config = dict(
    n_layer=8,
    d_model=256,
    n_head=2,
    n_kv_head=2,
    head_dim=128,
    d_mlp=512,
    vocab_size=6844,
    activation='swiglu',
    norm='rmsnorm',
    norm_place='pre',
    norm_eps=1e-06,
    positions='rope',
    rope_base=10000.0,
    rope_fraction=1.0,
    qk_norm=False,
    attn_scale=0.0884,
    bias='qkv',
    tie_embeddings=False,
    parallel_block=False,
    init='normal',
    init_std_qkv=0.0294,
    init_std_o=0.00734,
    init_std_up=0.0294,
    init_std_down=0.00734,
    optimizer='adam_atan2',
    lr=0.000978,
    beta1=0.95,
    beta2=0.98,
    weight_decay=0.2,
    lr_head=0.00633,
    grad_clip=0.5,
    warmup_steps=390,
    schedule='wsd',
    decay_fraction=0.871,
    decay_shape='linear',
    final_lr_fraction=0.0,
    batch_tokens=32768,
    seq_len=512,
    doc_mask=True,
    z_loss=0.0001,
    train_tokens=250900000,
    steps=7657,
    dataset='wikipedia_en',
)
Each number is 500 + 40 x the weight over the matrix's rms, rounded and kept within 0 to 999. Layers, rows and columns count from 0. Numbers have three digits each.

# layer 2 MLP gate, 512x256, rms 0.0515, rows 139-175, columns 128-255
510533479503551473493546494427467466595547506522475530476530538424527527499546539476530484520475497509487528483489530489509496471505564520494471465533504503595501562522461472527452489562455471484543479533544558502445454510421530513537501439559492575470486460429466502477495469460537488499467483536517502463464490479437482426533500494534490523492546482554436499581432439495496502466517
538480542477499606546515482565473477503521559465454532514492529471508503541516441503524530500520521421485533423482495524482489527481465500497531509511484546464477553551536514506464434493536512575523481476521523394446525459549488459460478493559462540428510503508489572475487495514484415486460560482469552530525479522580441393516523540493486554559430476475491454501534439548493525477544
453541490557506492484495555523569463439486468472475584500432506465520494517612496441481538416477443518472542492463426464526471541426561503515539431530411482492490523435510450495475453481498497489482501534511458466454541508433470542497485569575494501453503547532469465509495437497491523500530438491558437458516545488473529489547552514493528457515501501484469544459489542527470509460538
560512461547580517605518434509578531504486455557523523541525567537510482475452567456611476548434511557499472475511436548457431485548530510474546525533407487529536486462545507447486609521566540558454444410525472445500523532481431449518487536491562543518491608442487481511516519466523480493471500527551448485527510446463505468539540582563480465521449454515469449512494469494421454543519
495514549441541516514471455507501554471526510552527534491499545440532539519531472459515453494485516515562451545493438497453527498510528473489477481527497530539433542456451434484446512509575495519504474559464490510465505485509490543513515494493542562437496473473396502532555483487457519553581533489508486489479529499463483481500517568570533468553576505438456517527511401492516542489502
516515542506551481540506505471513453436498416491462536544462533550515487446528451477491458440522485532481480554434423526561511526495461536496495466521510419505520485460470432476486506496444486461507548492405402542532506518469528471489482497568595540520532548505447375514404498538544534545564457544487572520451570523522485483544557522510466494460497525449576512562472462501489505550544
496483498500470538496537483454489476536585556569550428478477503526501551443514505497498487518491453500432515467533554478468502485499515515509494495478521509506523499497535528491470531478506537489585477474550480477498476495549492490447526536500502489502463426488458515570528484503430500482490492505499532520508450500451519555485492483443491488488480442468500477498493456475473563470450
441486507542494481477502462540561526423560396501485524489562512462507581484527520515436567470555435473525508542481507445448484466523523495482480500437546472522475501477446478516485534445535444497519467477518520539425544510516442419472513571467490601450518465527496469493496481483477612516477453538506580491554601512491580544507520491485501455472532439526485559439497484427487519465551
454448483537440511503482558471503530518564511524481557451505449508502515519446438518513556521548472537464520478544530505601465509530492476524520452525472474521562554489539460513497457524501497556522536534541506483447467478490501490498463443532507570511526430507484522463565490470565519487465500468448449506475459504525452531503523421529558551499480512502505515495481488434547462487549
461439416524588541449460520545421472524501449538456453524473606503503476468492439517485528523470562495453422423535531489541477490464445530502492516428534519488504488535499531557480464498479506508410525500484507458557509429519482463478481470547495458511502536473530534457526481445514422458537450464493515493463480519510446495575464509562535516505485541567429519522537482472465513456543
512530544524441509546509402474474547471619496598506584438491451450407559520575528479465491418499405543506471500411540478405480425532531533503525519547592421573394485501433498419388542516516515436424518469510527565495518503490567511463480502476550611550511503475423551431497500451511563519515464536475563428526521544515499472589540599479500492482568483449534602498473534481447501604460
538473459496547540492527518497547523473502468506537473466508476480462511521468487463482556409543484509483466448487524491430497470488465511418576497570521534512539477547465562506530528421511497483495461497478551521526474483508479519535515502589497520472471596525464488504523569573538543499478533501517523515506459433574446428499471515494424454546500470451469484558466442502541509524544
490563524404524529466559469450560476458494526538566527557465484568408502436476553461462485443460462518541569541490460503437457498499551436561515438528463480513401520500502451533475542520512570499449503524477533481514506467472565450466504478470502555508482527530482510550480560524451499482493519543502527490496426545536482485489492557516510443533513539491453438561510494596480516582518
494487502460557516532461537492484543464511458486490486585527560567442546491550455484518511501472448515505436532436491486522445502490542501472539508481584443511539502504491431491516494477485454568472444445413461530536467541562461503471441553549509583468469549454517506468521500489521520519539527501546501579496477537411576516433521493451473514433530498457413518493554439529405466503517
476483437486493433525469561523477468472539502494495476533483456492472529517497519462442503468500435497481507514562469541498516557479497522522523501470460425504526526494496426467511492527545463490481529504484558606492495516430557499451491477493459471549492455515499474494487463402560491459508469529512490514470430478550504544457495523565466531452508600578457507460502487499552501516508
547426547485544441551448508601426560461507454408510509483503480483504500518435586551464541468504478496518469568458545479459524413504523477463458497451489591544471508527506515517469528408533510465540533512538534479523477486436443543527458452508479515476506493494466500490515534493532499434525487573459592465501491498546547480524533562486444483525519477464517536482489484538430523494468
497546462425488565581456472445545467450535455530532521508471506450485512515523501521508476498507467442509542506457513484488479557446561485510482491515431453503467544475423518552497464508490485525463542532482470427454514478465487482498447492471541498408429507478524454495479488531498436574473473567555462547484520493508491523478495471577551467480504445518475471493509525482507496534499
491502541472495484509471510552520532489542465456576458479527405446499463498542498503538541455508487517437474482414532522531484434520438497488495507429514498447491528458553414455450532496459530497522513535536438488464493545539493463496544521553448503503517462464504494456532398504442447455489577522434591428455473556532507550448518477480463475516513443509454544500546508450469496482483
504485448507472494455500487523482510551490458490454502470386411492544490463466553429488530477508538470517439510504495530526557496432543544531496493489397485484362470489513554452500493520557561484455551563482562560477520511533489561399489509499623502459496514516477559500536541463560511481540472440505504510545490500531505509538500523510510461407527460490515516514454489539483507550475
446501435512567482486445560523468475495516533470476503506449484448542550497470481497503461525539485457489573506505509520513486476437516464527542475518388420497479527533534438508538507580464480480437494538468522586435521496503487552506522528568499441472482487493501505464498475474532493511528439557515499478507576522506438485420494492536464554569442508616534456532473526535536491502440
521486493464567535540490494566480445545532520525467464536510457488521460530554502481528564497481485526506518506454499565470472485474506451521550459507474553545456473475543454473506560498511547491511543510516416538530452508516497466536494506503444566576515518519526499463507502445540508467444492471456496476537447518495541533566573553539499479397503515451472529498533444498416520548615
516499496488505549498452460508528538500520527510515562459498458522465496525526462474431491527422437512420588582510540522488518457441449483557482557491463471579538595491452554479504494517500400480509570524495434525559474494437530436486495492479451493481547530529551477530468504499533511487605541471507558490502534466501533531574508479536495491511509501523497543468493446466477528504426
515516476501607507387459496582493543470489492456501488524453493488439552480549484438533506531486467496453459456464492489502565461526475494455569499579518472472465496550522496409510496522526517549517532505475519551547476486547462510433509534547526516508454528467467421455504469422498550414519485525608475520504510469525512494578522504490492463404510505475469454454521425552471540498539
553462464488551556593540524577581484496474471486479511538482451515532523460454556500515507550521443535522497488547447522484510508548481460486508509526453400536437578515544538527502545545560510496450444485500482463467473474514512499531529504465454473551467519510497462458438570506503521539558498488535492443482460486605460506492528496472423523462535513464515585543516452611535529486489
422495459506606522454472514479507446479524551463458538508464475490562498492448529478434557436545472522559475546479530549489514444436490539488518481472435459511437553530552544491535537509517471501488555495530472477465454481531517521453478409557542511497469483521545514481548515415499566429511516462443518370502531467500484535530570535518483548435493453461531519469523482493530447588485
499518546499536563492469518524504471515510556479414585581540494495540462488553560516473455517478491556492563470556465504466483478486546452502482438464456434520537523406469516519479521452481477457468513545440488512557505523429546452566537552507486477507426554504392543426446539496532517539429473484500479476491497522448498483469570546491551461525489535463531517499545415517491461504547
489512524574517473496464505505484494498517518540473536465472482453497609529489470526489478463446577508592401524533539491437441513473488510538551534519510517511413524489519486445466465508459564507415480516507504525444543514506450521472509497549501509496462497539401521476464557457503470478488464559487590483515530488518581516535523497547505476559566573552528544461532430537487504469579
570516571563500511507523505522455509462509510519404555487437430533456539535437526456512499481459437489547555599564515456438438494542539477547535536467553538507518479475442444444476615494504470510538468532539458498477551573596566437453541521501523581430515390456477513435590451461560545520572404446512570465549478432498576456548530479465525457402491502529565626472476510543472491450549
492456468501505544588453495498488534516534495585526551519476471525496539413505497379529459469519551549485477503474436537482479477543487545507548474556526449541475511572434580462477523481514431548459492503443482570543443467464553533531529455479549533470501550424465464529550506386450510575512485517491462530457479429463558446541508552516545476495532586459511518464470490438421475476539
435476430519487569527559527504465441492567559585503572506521489481508507563541550490529528505515559489548470602460575544424506370451520538496537474460495554475485543493494533532572548517474478446515454595484436558519482520589520548483428554421508540524446463459497427469483478497507526404538444547494610468526453535549524445522572515490586539428531470481509548448513518519566473557537
494558609516527513490519458562494461511610461524497483505443497594413551457544494412480528471558539433432475488419519440453498516572473496474551532498535545504429503540477516448548502531578520562521485523514515568498487448527597538458552457514469544455512525447510528459539507460483522569543573563471603468477527453490497484543520547527417532481482483503475517555562491652528488482503
511524514505524515504563505555525511430478485573491512482515464509509547511471528491509542548409487487528472523491497500480523473481508537522578494511500484459517528468466474531444553484469462540568412537486532465534518510579480470407501492512521476557480480450433482499543465449499604526498378457517502476492488496463577579533580561530426473509508461565546535498527521533491551460552
509408494479426452513478526552568503435458479487467529538495536421453510481498526510479528499511494493535474523518496528534479509503533482479479462531518440527410464515454485484523526526461485489482480458496477462445515474467444461560470492542503536486483587546458462505524477479509486507514505514507475521520421430483503479477519476488547487523549473461539489483502525576522497563496
531506477517506552468442475661440514456486460532469531546473454564452516479541504556489497517490494485480555484416415471553421494498519479461519459499505473450495447487459473484468489527531539466577515546529515516557463491446515465502570510543521469493477478517524477520476467500449517524521518458466489470507464527547519483488540565543434506505621488540487504514550495547495544489545
450532569410488493495536573501578486481503471438585509469544523437450500517566548446449515469517491552545466599509479517501445517497479432507519525494499457516528505459425574522557574503562370544476504492471521520444530493534525525551460485506460501507497531496493459517472534401561497542431435488560552481494526542531505525488514493524507558518454465465467498456522513475533474518547
497504465465515518526506526574575453444509510464573472521533496478513499504504560480473487550527476617497453523539472486535491586440442396515492488463428448540499501474563509513497509554502583492494514467479475546468559548513508474462453532482463480459463555483505531479506512484465522484449484550561513510527479599433484459498514552495570403576599565453502563499516421475522492480514
518400501490512475513453558555527565461437471472529488439460482518454550450502481462464528484407460524511523504544482503565485478502585471519495426480467504505423558418439515388489463519475559514442516492448538562482479473479559501508492529513482467502450536541524529428514506552507476503505479490475451488518505596516521466450537504491554538533543490503491549537518491514487462538501
# layer 2 MLP up, 512x256, rms 0.0485, rows 139-174, columns 128-255
554456551409522473518450551500561414424497453465486523503511504527467514495568514525552485526430443462483515532562461534512454462403507485505528541510454496532491431437508478535505526439426516556497490509480496501456475538520507554535461564438455502482493495467415542492506474474496530574504494409458495528462534513467414504550509561551492479522456457471521529533489418506488593478593
466533501484449519519516498504577494435508493512544525467499504460462455521482537504495519467526456466523571522531467483538485470515546493486450485450442473494531485479527543473442499442527505540554569487519521442500468454404521505430480534496529413484518550491549533456495535529517463373437560482493566468527549476520485508471458470548494524504511459457460474511553561472498526522534
419408574523506537496450435507485463502447518608438489529477424453500513528439567534448466499487470468555379474543504460551547460473496575496491539447496383525484485524522525506539538514554430570478470476493470415500534492487485467483494462549553534509577547472504496467551580424478475525519489476497499499523476469566507460421483507493503509448610470452534532481523448453493495513517
533515493536463523530467444591452519509473467487483591511532503531559467564490493586476486446491495530474537510636476473521480452480518518480505513474523520512508507476449482477540420458495543455506526405523561473471468475480550478509562509554462513543446513464549479510471461506406479528542516493507434533531484443496530459532493483505547460491427504540451591503503494487512483586495
505466460451473484466545529516509507573473477535543576423514440515557466525468493494516579480563432508506510426506539542480486509475493464465499515445515465513511523478561476477521501569483437526522434445512512471516466525471403489519502567502581469546437479487461433441511488475556468538521461531487492489464503549543445458533516485452392546460500479502534476510476472482535542533535
492531505508617506571476459555487480537498517538577536527464543533501518423510483452536477552441494528483478445469464525508518493499472493464475523574448495472552542537471476485492530464547504478473524447433549544543533458524532539510501530438484485452474519451583547480493493543487516534494526521532481501467550466477476410512496572524474469491470583540486514475499510522448472535476
448500421486463487520503518485442466520452470458533490494548523522545445448467446488503508479514501519519486486459480447488516527492533459493485497504484522530508531479434531445518420589485542484416543463493485460491521491479482500504526404493460513441543531427503520488529550491487386570537497503525461471539499505451464496508508510480444514569490512447497500487475582501433490508473
464488493553541426515493600535465496425470467486454530539481552494463449507503465500562526444481478443593498490467496546509601514554487451486526495520466562548476472484522475493547484511501498487444522546591461454497480523588618537545466542530464494522510489529485502427422424576520486484507465491514405540522555459481572451407501559487533474492567440514502553422502474555517548496518
507547539538547505447529507555523456510505467478543519521504459551543566502465502457455524510569477488469546451518522478477481530512496548490499532445440528540535538481496529499461533526496573524505494541474524545439508479472454478504479528504454463500516480480480526433561466491485458541512518519479547501481501521512540532454493486497398621507451477518564481521478489489519476439491
491509461489432501527505466456512480456538523464510498402540452540492430533527533534533515470504502566475545442513498532514517516453417505479548524490507466571501570560513478420446505483526520481539504509482505491537477428514543520473541494531507490528505453585465450560495421530469501456451469549417516519487542469571518487478524529469474507513498504480502482486513493443555539505552
457487532520532536546574483440430543487537538562448511534579498422534559470615501546469424472490527465505494551449506510490442494493509475445540471462516469510511554504513415508501531488475448525534442612509551552471498482485462507512429550501490493426513432565465482404584458437490522513518457484472469529486518574541469480437521595461495489500566478486500466469553516516390517436462
503538461545469645527474477514521467441522503490572515507488486485527477503533451506464480491534470539484486481542555498433461448504507606484498545473535479559417543488472523557523505447528473497452500481548486521485529471561490410489475452563517484490517491462512547506577524495479513530489431551497586446491480526520555499440486457492510574526509487526440483522519558530485453469511
487466536482478426517505500469497490427502447457529539506449412478505533487530537549520509465498539513497552481459471520470377517497502520469525473555481481484423511557479463552475436510483487450465567553510552445480529525495508491489535416538442540431510453586499458532483532465455536473489535532500507515442508450512532437499483523432546503523576456531468513442429542463468564571450
507488531515541445547518541451557471446408548508494499495507511468537446503538555471489520522528455525559491531499507516535490530493477565546496521470476493515416465504507468457483523504520477580490436516525492574401534500510514461420526510547489466567496514502497535509468484523539469424507464495501486468581496419487481505547539508570457409505567490488475536486504499486548518610525
538496478459460592566568489482466530489459520561491434545520552533545521460538441505571467466497522478521526405470525528538505475514498491518542514488531509478502510468513495522504534493522490460519514441534475532507510513541494430439528518458511493509507525409576501559509531481485454566519453482511441465490475501448497490480481488570481466480529504522440464545538507536460544478508
459558555476503508507489504534463590482546531487508548525515564461469444543496516521469483434534466482551576530473464551516584476561522524530491514556518490505436474560494491530409433470476486449507527484529436450496492435505529490536479544528452545520487470480552542445491453519493408482585420520410510492513521515523502407485489467451471469462551440526498420451497499424513457556476
571519519469475498525489620539570505536447513471537483437480544520536337518492471593499520446475473488501526475496512551515507481460473509478442471527515479517491444529487485510508503506506522486485515468476471527487521513539523488499521467458457553551455452497513534413451494510507482524526495510503467475472445532532485516499475524482480455502494519487565466561541448450531509529401
526504568468517443483506466454431538496472534535540492465474450470513479534427515466486652512476494513524490477480498518527447468440417472461513490468461514506557472514473516535486522528549439472531434522545556476481423542518511556496470518438479511493534472448481525435508522559543548498541466453606498509529472529459489490516524489470512516499507547465526544526401344512430529410506
518504564540537530436538569487526561419464534559514534561487473533492456582447522498483571499499458492529523564456516513505469479513487458440493489447546501468542530494465492539519544543477408522593442414498381505458488510496539436523464476475504470484511508481492492555454543469503454491484522583516478437563567530486515547511525497478534498514519520486536559477566528489417424488477
538581529460440515553507477493547539505514512499500583494559515496538464506484513490520568509545484458524539455473457489458477479492499517496475543513457553518529510464502465474452470435498565540574513437481520471529577524566473509476563512490577497486515500541551531515458521471525510488465500503516525494458464552536522582545483502491455495497517511475529504526538528587522505454551
542508553540506481520592491501489490529504565575485514512454487539543488514588506526507480428483473501478509477431560491510494485548558460538478552485567493451550602548495460527535534493490537435486554518552503511517532478495471559531483530532481488553539519542500509567493500498468446547475562503471487510560497557563528513505485518529519541471413586512505463469510516508498510489468
554535563461497509463482489576527560534534467448521415492551535484475483525470565496469483555462466492512491421554472484470494532549463461466496463529461529523453501451480472460486476548503517451443537524498559450546488496484452527502477468507509463570501506423497565459500527520551454499493489502509567579473506498484443521446481490478519576552461511456554522482497492536455501483439
465497481479440548556525490471479571513470483513438560463518569489577533524543528494570447496548471556539454458567458493467464460483506502480458496440526529510503472451436517486512449506516520421495512496453477457568472519492475511505475429409485504472480472492589491529507577541543466532509509429435507487579517429510516461503542530511437505443497450534511556547532549533527484488517
504542525497534477531501508478477475500469502515508481495514515499504492503385527498473489516596480450462435543466542503450503594506449527475484516452560585485447448519461519576517471508505497470468389446492536526469519435501541532459496517486486557471445462519518493507512508444577398512480414600534509471489431491469497466535526567508547566509510452473434507502529542503504427525549
529478522459530514507441452454538535525511546478498437560459514488496519544576536582532524503516570434442490470445482495490500499471453460454489479574521549534487505542435528496485457522513468480532403472461522519485508410526455550476489515546441541539529493507499508532487519530522459473509520537545506483561446500466521415489498518438496466504580457501479487495466493509432487487494
494495455507456488499499528513443482454477457477478508523496530430561486522517467563522553456524512423522440499513514533517564523422418525427466513494532526472522448576536478439538481557488501523513469525501506526498476488476424435471531488461526519489476516501593489531559526431428390489532531493568519466528485481527522446514513449431471461474514496521498453511508532511584512523535
488497454500472516447452507423516457490508487625485510492492503530517527568399542524499461458543512489480479506560457414432506497458508566491426517556566463563608454472456522548472476479503509468431462432500447430469468533524426470526482522487508491552492546522460507561507500454538526461498465484505588524526484471492490432536424522500471433496453579480540527507480446524471462490551
531457509559491459431532486531495447477504513489486527496457469557531491503453539478454549500482491460493480597557524520551503497488439408533425519472473517521488485478520441518535545495524517500459453508595457420507491573500550472413507549451541493507479515518424555473530458535557492507514591433489465513483435461501506530476498498446541530521497535529483526536479585502469531489553
460490466455566564542472505453454514477495503493441486566533511502523486505576512500568536448475559461499503534472506515478512506553468512486493481497511548507522467557538451455548535529561459581575517515536421554457512581537503487502471537505462539466483527498545515558557537519486546475418524511523485513477518477482470546448523444449462513495483452506435478532488518498524536529478
574490500468457579540533515514582514411499501576485493542460490496545482494455533472525513539440534466442512450434464494518476571401515415427518456534473461592491507506491489458452428586547448560474515492499553510485457458417467559546544535521521406446510508487477521529472556474498435471447491509517482531548457436452389561474521483505486467551435566532458463487479466499452528532468
389433559538463530463526432513503538412501484457498453564511540519439509490443490514397511495548516520514485522552509513500530526505455432540503501506568477426544492518509539488522519548437528496478503548546508507522574471485526562486469514542437487588535473501481499440501519528490495423453482516426448555500593444438479484468477449551534508504483484545524420489424505534501498519501
464573548432503545537510564450470509460487517521488543541490489523557464469456534494586490548509450552473499490546403466472457475482439484513480471473444453511462499505527476481506525541473499506546543472512500461494474488564535554525492549516575501517517494454536474552578563541477598503490464478529528507426520444515434514526502523512505548553531529482446436547561476520482518509523
506500543519533478498526520536564479474500483481499504550520551494388521460512472520481490538509546524418511489529500503495449505552544454485427542566492534521433509506476463494507528478472463467474459491516521529512505486491491492491514524570484457507498553556505461545575450562544544515527528590429433536524436457469520524482486465476522536529528513565527444482526518493541516544454
523513477433522559513549543463570534485539501509538366458538585481489464431562503433533509511468513434456490478500475498522451517478570479519521520545518518507452481482442520539454571545501550457470493465476488509465516534533443576506498504549546509430539567495578450503481415451519497532528533559502536516499472526494538532497476497479503484495485553516478423481449469549470453465451
553557559448560505529425471489442545565502569447545467494489491510477483465498547467514511471539624497488555471504452458641462536586555437483482509452466479508534530481572514447513536456582494479522488474468502494502441504438594606459538490438510482495574516479478457492517455506568533523500494444506456450525481548608538457466465566514504499440514531442443488530480567500419575483515
573538469528473499492513522422482508479480498532475482415460477533506489432557468478483535400479538512530459498523506451466523469589503465508449518485482582508484534491401599518498477481479523471463497525483447524570483467496516428523484490479493537526481524455411549514516501544542497533533513477458522502541502493531486489563531463502416509481501527505487473478492538568374505528503
# layer 2 MLP down (transposed), 512x256, rms 0.0462, rows 139-174, columns 128-255
497548480535521474465500446480449557480479519530452511479545505473514470476474540450512573553516460531516490469546532549525548554589499498478459445535591434510569576479455498498487470550514481457553462537582434432461426435490439481482518481497451529496563474487499472443515515477533537542472475556502557468552483481460609429538429534534531540507538516564463499551442503473520477468433
517455504500484485486445540469526573582530520494512535541543512520426572560503459504577510528500487491522568510463527453512476480481541518576551464459537561571521508510429504480462525495485528508512464437523494492542511529515494515492529499480496548534470569498478444526540547485503551537517512445439468474427564539502491574536462515526552484435474491476515594462427419526413485486527
461409458481519483502468472447499489512465498398452510569502449417540598518464446424531457513570494471473508447536543422466519517531492498548532506519531433557458463489497494454492478552498458553461465509489438494509530499516494455443525490533548499484485533486464412442504553437403509479495507438546468560495442501436491458448500481454440465444498490446553518490526441543436479459548
458464500487484464489497527492494419496497495516511404443451472502483488493462607478522557513517498464469554547519461484515516543457580518440527494477503500527476490513530486538522453542502462524544466540550492483545424499499495478498475542526495435494527458483451545466437487458502511470458549488446493442505420514541518463504350493521523501426499503497596522499414456497523481447449
563505451513538504433547495541523517507464516583472548472483578580563472523485500468554486568508512516529447530517513497462497520491566527457486490400454513529470552529518494549590405476520586558539538473555479475522418527563511573485456520479492507468430501512513479507557494474490483497528520488382539481520563507505544501473537489594469430513489530496470471488474437466565539534495
468485478540497497496509529449554477511480528518457499501522480461530450434465443475521455497462482493461479463525427493550527458497482587522481511463486608449521532443506502502478427497492501431513452471529472485498531507412496436541532525526499499541520473517505499463465462548494487545543474495431476453476557505501482462488482491433526545524513476515539479479518503436438402471509
512481573469582483533434485514552530550451486429486533518527494468511558571529468463512539483482484560526530496474490521490484508462473485593500517483480445504456473512500464463526530473491488479567522567503537539488590494490447481509505482463480537514457478527531496533448529442463609507455466467467485525430504532511533487500488517474516493415533509557477512494461491493489476490542
460473522423473568485534466493549414555404540481461507468510442416594522470517473470429558518510489512535444523596501422515447551451559517516511404406473426482526566517446500512461492422471484537516482451486487536479438526459506443459573533504484518482487521477489465541548529507525538551424476580504481491502482530577455533562491449448510444536448469526484524515548505491548535460600
499533542483538588515471490497499505545494544450517509535494518447543511528547467538438473417547516559546485502475518460487482475466465498534407532558568447476478453523497486528536498536516542499448484468520458497545502444430501543483528507477502466470517543443491466487463487501470509510504461535542501527528524544470507500453401529430471487448522457497532530519529471564491460471520
491507501549577508554561431463479521488530515491528525512483548446475518546435490466484526508516515466564484473495493505521524490556495526512502406487491510527496425583488567452542579471541527491536497453482528468468476537496458481557492483498553509411524521456402405471446495534523504553527521462585505495495485537524529481555514516457480475499503451496500531465502476508442483474510
575501492560510524506437454567516422523574459518545516398578545526483509523430534498539445436463531411600533490521483500448481499547470479549525540538475435535500517436536558494463547419500545428462538427537532527500570493511544526462531421564558551588477438468505466562508526530400505451563518460507579442569422484470526504531486496530531517513612545495480597504427484521528510486468
495525540458499453508566548511464508529520463523518507443531489518393546505465470526419476495500512506581513490445480563548588533488551467465497446548533492506496437488545451465545455576516419546502608523509428533482397484517449579516479497511482464481449473505570544522441544474507451520542530546488521515509537543493496479519461580467537496497486592520455483494547522528565505455513
559545523464527494491485518476482502532466509559479451542556510446440464527502527440611524533414533493465564506490438458480471467491489502516459523491535467553548515470496540455504522549475489536462458580462510514443550513530507467551552537485557550458519521514474503486482528558538509465486481571538519460470468527507490510487456450551530547432438551517537522530520393460536470499465
564520536530562536501492496561448515515524506529546470533499446556382472499475468494471539523514456441457429472471467549458489461509484563426550491517535474383570491552535488422540512526521552491506464544403490580549543539545451583477488485481523529471477587442469455491546523502519511555533533575514466567456481454446509516487457537531497516473528534485494448557525508429503523501469
511503540512505525520550477503514493477534591554464484507512469535510491507456521463538503486554476514455466559529424509547521511490558394446495443455508451483547560552483557448461520515547519528518472471516503518551385463488469479524484455524407538474491460487448518490492538518488498513494473534449552542492476571497488513523517519541525460523471469524536537421509452473428475546505
460558538543454514502516478425445543570504542449486506475529454488546545441473436466476447557476465415414500467444509453448464494463505518488526383452510485438472488467513471459497570554444521526519450492520606572400514558478554530521566451548481516571550554455514415451514570473439574549440464483539499480464543413509537500529510474494513515498514527486486523521536561583485515527493
533476508530502519487462469554567535461518526461526499378435560515457515516417494482544566439471524502458541483578443552474531577514478550478460428539515465514551471570513533488526493527560518537545528551558503519549531498421476508475510477517501504517470494489552506471516491467517465451485515433461514458549476560522518443546583548495520542449470492500540535557565426491481540459527
437475524441417545485529486539532410533522516521473452481511429530464532477551497517426531526514528524507461540504522459516478534496493438493517565523524465493491545451456526455468525520467456481498503481516483533519501522473573477426450451558470481488562480497526512462467448531487512526496463570524552526491496460492518489486487481477528486499465547486524486485422517459470521600524
515541521512508532510456422557594503575568498513465567521441545557504507524435581445484506478577563474466517528488484516526473447448472512504442499525572487448547449493493532413543541582554481498434513475528504461506448538479441554507500565519548489531561439476539467520539490539390552514506534470478458460504504433507519476508549513537432494492497511406474530502488532522513515543487
435449568505498504511522478471503541493493543529466567463471450472503585498461565459406500530581490550511486474494444489514508423438543529468479530421544466462573416496510556485504541533488522517491438511536416481480479499447472443458531446475548490537498414420501581457482500525554559492537477461570488452577481548499516461492431444439504505504524452420524524423497469460419474451540
502479532546542507478536517484517433487463454515494504516523487523504561544431532516480507471486480457439486466465444440477514476554557535538399575502567453453534590454496523483454517551503502577551461504490538418472545525427502544531490508478470463461520466504433538523446502516485538576541566541521496487562511550461492486484384439530466566530486470489511485511514464520552547415453
527452514539593476546527465500504486487446384474494526441495534410512488437501497496533552436505505510445530574503467501525517453472523506424561553547523477450479466544533511553464579504476438492530576448470528496461491510488552492502503510476574536434467485557478454556438518509487509424555537504462427464517530508513502509517589510489493502479535463548499469501529443506515478456467
525531458471530537454460559574486493561545465513459468527442524538584494443561482443541497518481546504538461505412567562479555555528473440542484470480517501545513524528481510474472487502532483568488502509480526515526471578541502513456504484462528535485473418478522522520531518471529483511576518505539530550484497513447487547415497529431497482460463466520492465480433459564506515448569
427508495536529505521520521535504509485506449540553486483497512601557475469468527533533643496570496508467513488436486469504449462492525476575475547573499617433460392572462503476540569402480510501497543465511504499515553456544478499452497557542489532501482522541499489505468504543549490473521434522475494518545559478446503511565519496481464477415576580570482527571447450475501418507470
436551489470449582523474520534461481552538535450436505508507489469412508495495545481494492525517507518512515483417538436418490490447463472532495449544520453535444546496528519476451507457463475513429463477509505574467441465573465530538479455516432511483529502495507583558491543408479509556456524485496496498532487467490475445558593534517538550443489486527497477516488490506452611496509
532449537501494500499498487579478453466506515475464529502513457465527496560512496464565529483537524451511507494507442527545493553482447411466485495467492467490532438505541472478519550498442527498455497604470501598494471487501414561481489494553463550446487516541524533428573523480519386479501532536543485535518488507431465470470555479502487518474529507507512515451540537496544466521509
603512419499494490456506527520479504521466495440545369452485451569514424518514537515470543585498504540443494575521496517575481535506492526503451499456509467438530513581562548558535574595484422538573550531437562476549502445469500529547464525419518476488506517510501481477494470467430531552509564470538474503457458551471466503451479513478529524466532471455458529485464505432517465479498
470481431428429478492468524479535520543510518478515522547492528439475544474462529507490514515535509554543529457498555479538566480483535574501522499491498489508569504533538560509481525495514498570512498481458492537511440481473484514529446541499479484547504465452500466571543454438425491506451454512494484538446561519499509438550466424471495554487448432489488493421457519447488443530507
436444547469446490531447488504564553443512403524486467511495484522475534522436482518556445497451430588488531507549451564505446492577484550497486432541528452496501482509519499572404506482478440574536516463497481529502454518508536568453505476523456520503558487473499419554481486491475471502550523537506533505452496538463491466500580529527551525564608439505464496451483518510432506419564
531532477478448510439492488451454527538563510521505488533554490526468454538450447537502461501486516476511529548447546629547553491408461475532472532537473543458527569489532501560511507498526463532510458557473523543554477536594480524583385491454498428458452497524491463571526549518525447468514492535456509535477466456497452496530566496477520522523576477442503444420506484516494508553453
463517488539582522486536489485471442536479515451506525499479487466483422525550502465488439485496459488460495486462529466497517560495544453510515477450482491457497493527529477476523435471532607434512558478517617602522504436465444557501507557507562503496432531522454486529474534498504506517546495484468519462521395549455480533451630516499372544516498515499500528558510480535586522468538
504495463451515512527503559537538539369486466472551550506537475482515484554482510499454486501439522540496513544381472518498511502524459470428461429517443500466557515432523508507510510468481480464490471514527518490536506495497520504472499549459543467502516529532506451452424524491464538557459467421509451479525541451492506534400640492564546601538454487475481516510574524478516500496521
509515505501524557534534511443506500551540548527483442465472461547529538485531465441578550501562487472465533484509531590458405528541476495537558541479476550480543583469525504502459475472517467491554573553490499566495537488551511528467461467403497445563469480434489521470499458521531476497423472462528481532464445471568454462539457544536446577461469544520482559492466509444516531487463
476460511528499542482560488456586501496515470541460534449533515502499477501523524469441550463551404468486509446504605448502451498429485514411440526492494428525532461495470471507545552544501447479481472503498439424475504496501540543486475468519521457553526519537490522468523528527510554490511469505493528470486517518544509524506363460480442473442448421504453535540439504473534477470508
535501518576540463465597413523446504485518492505459526461488540596541433484460516578521476502598521496422488565466542519558461530524529498473511522542512525508547460483479459439481430451483549506567584532543462498554501526526535464539600425526501586498505411481505517525463480477442441496557413481358576525564454520511499475492546566447432545458479490528463507568548510522457511491475
562493526521472506485535580478480544441500432466466518487493515485497496504584434530487474530494566456479459479509460509492440500470477517474462401519471504462458517418508595488529475463470473478475465480495502511538475471493479469538530474489442486548500471511515482493523502561454482583474535517508560496481523512456542545529649472523475505522470529507506414510512520556498536548522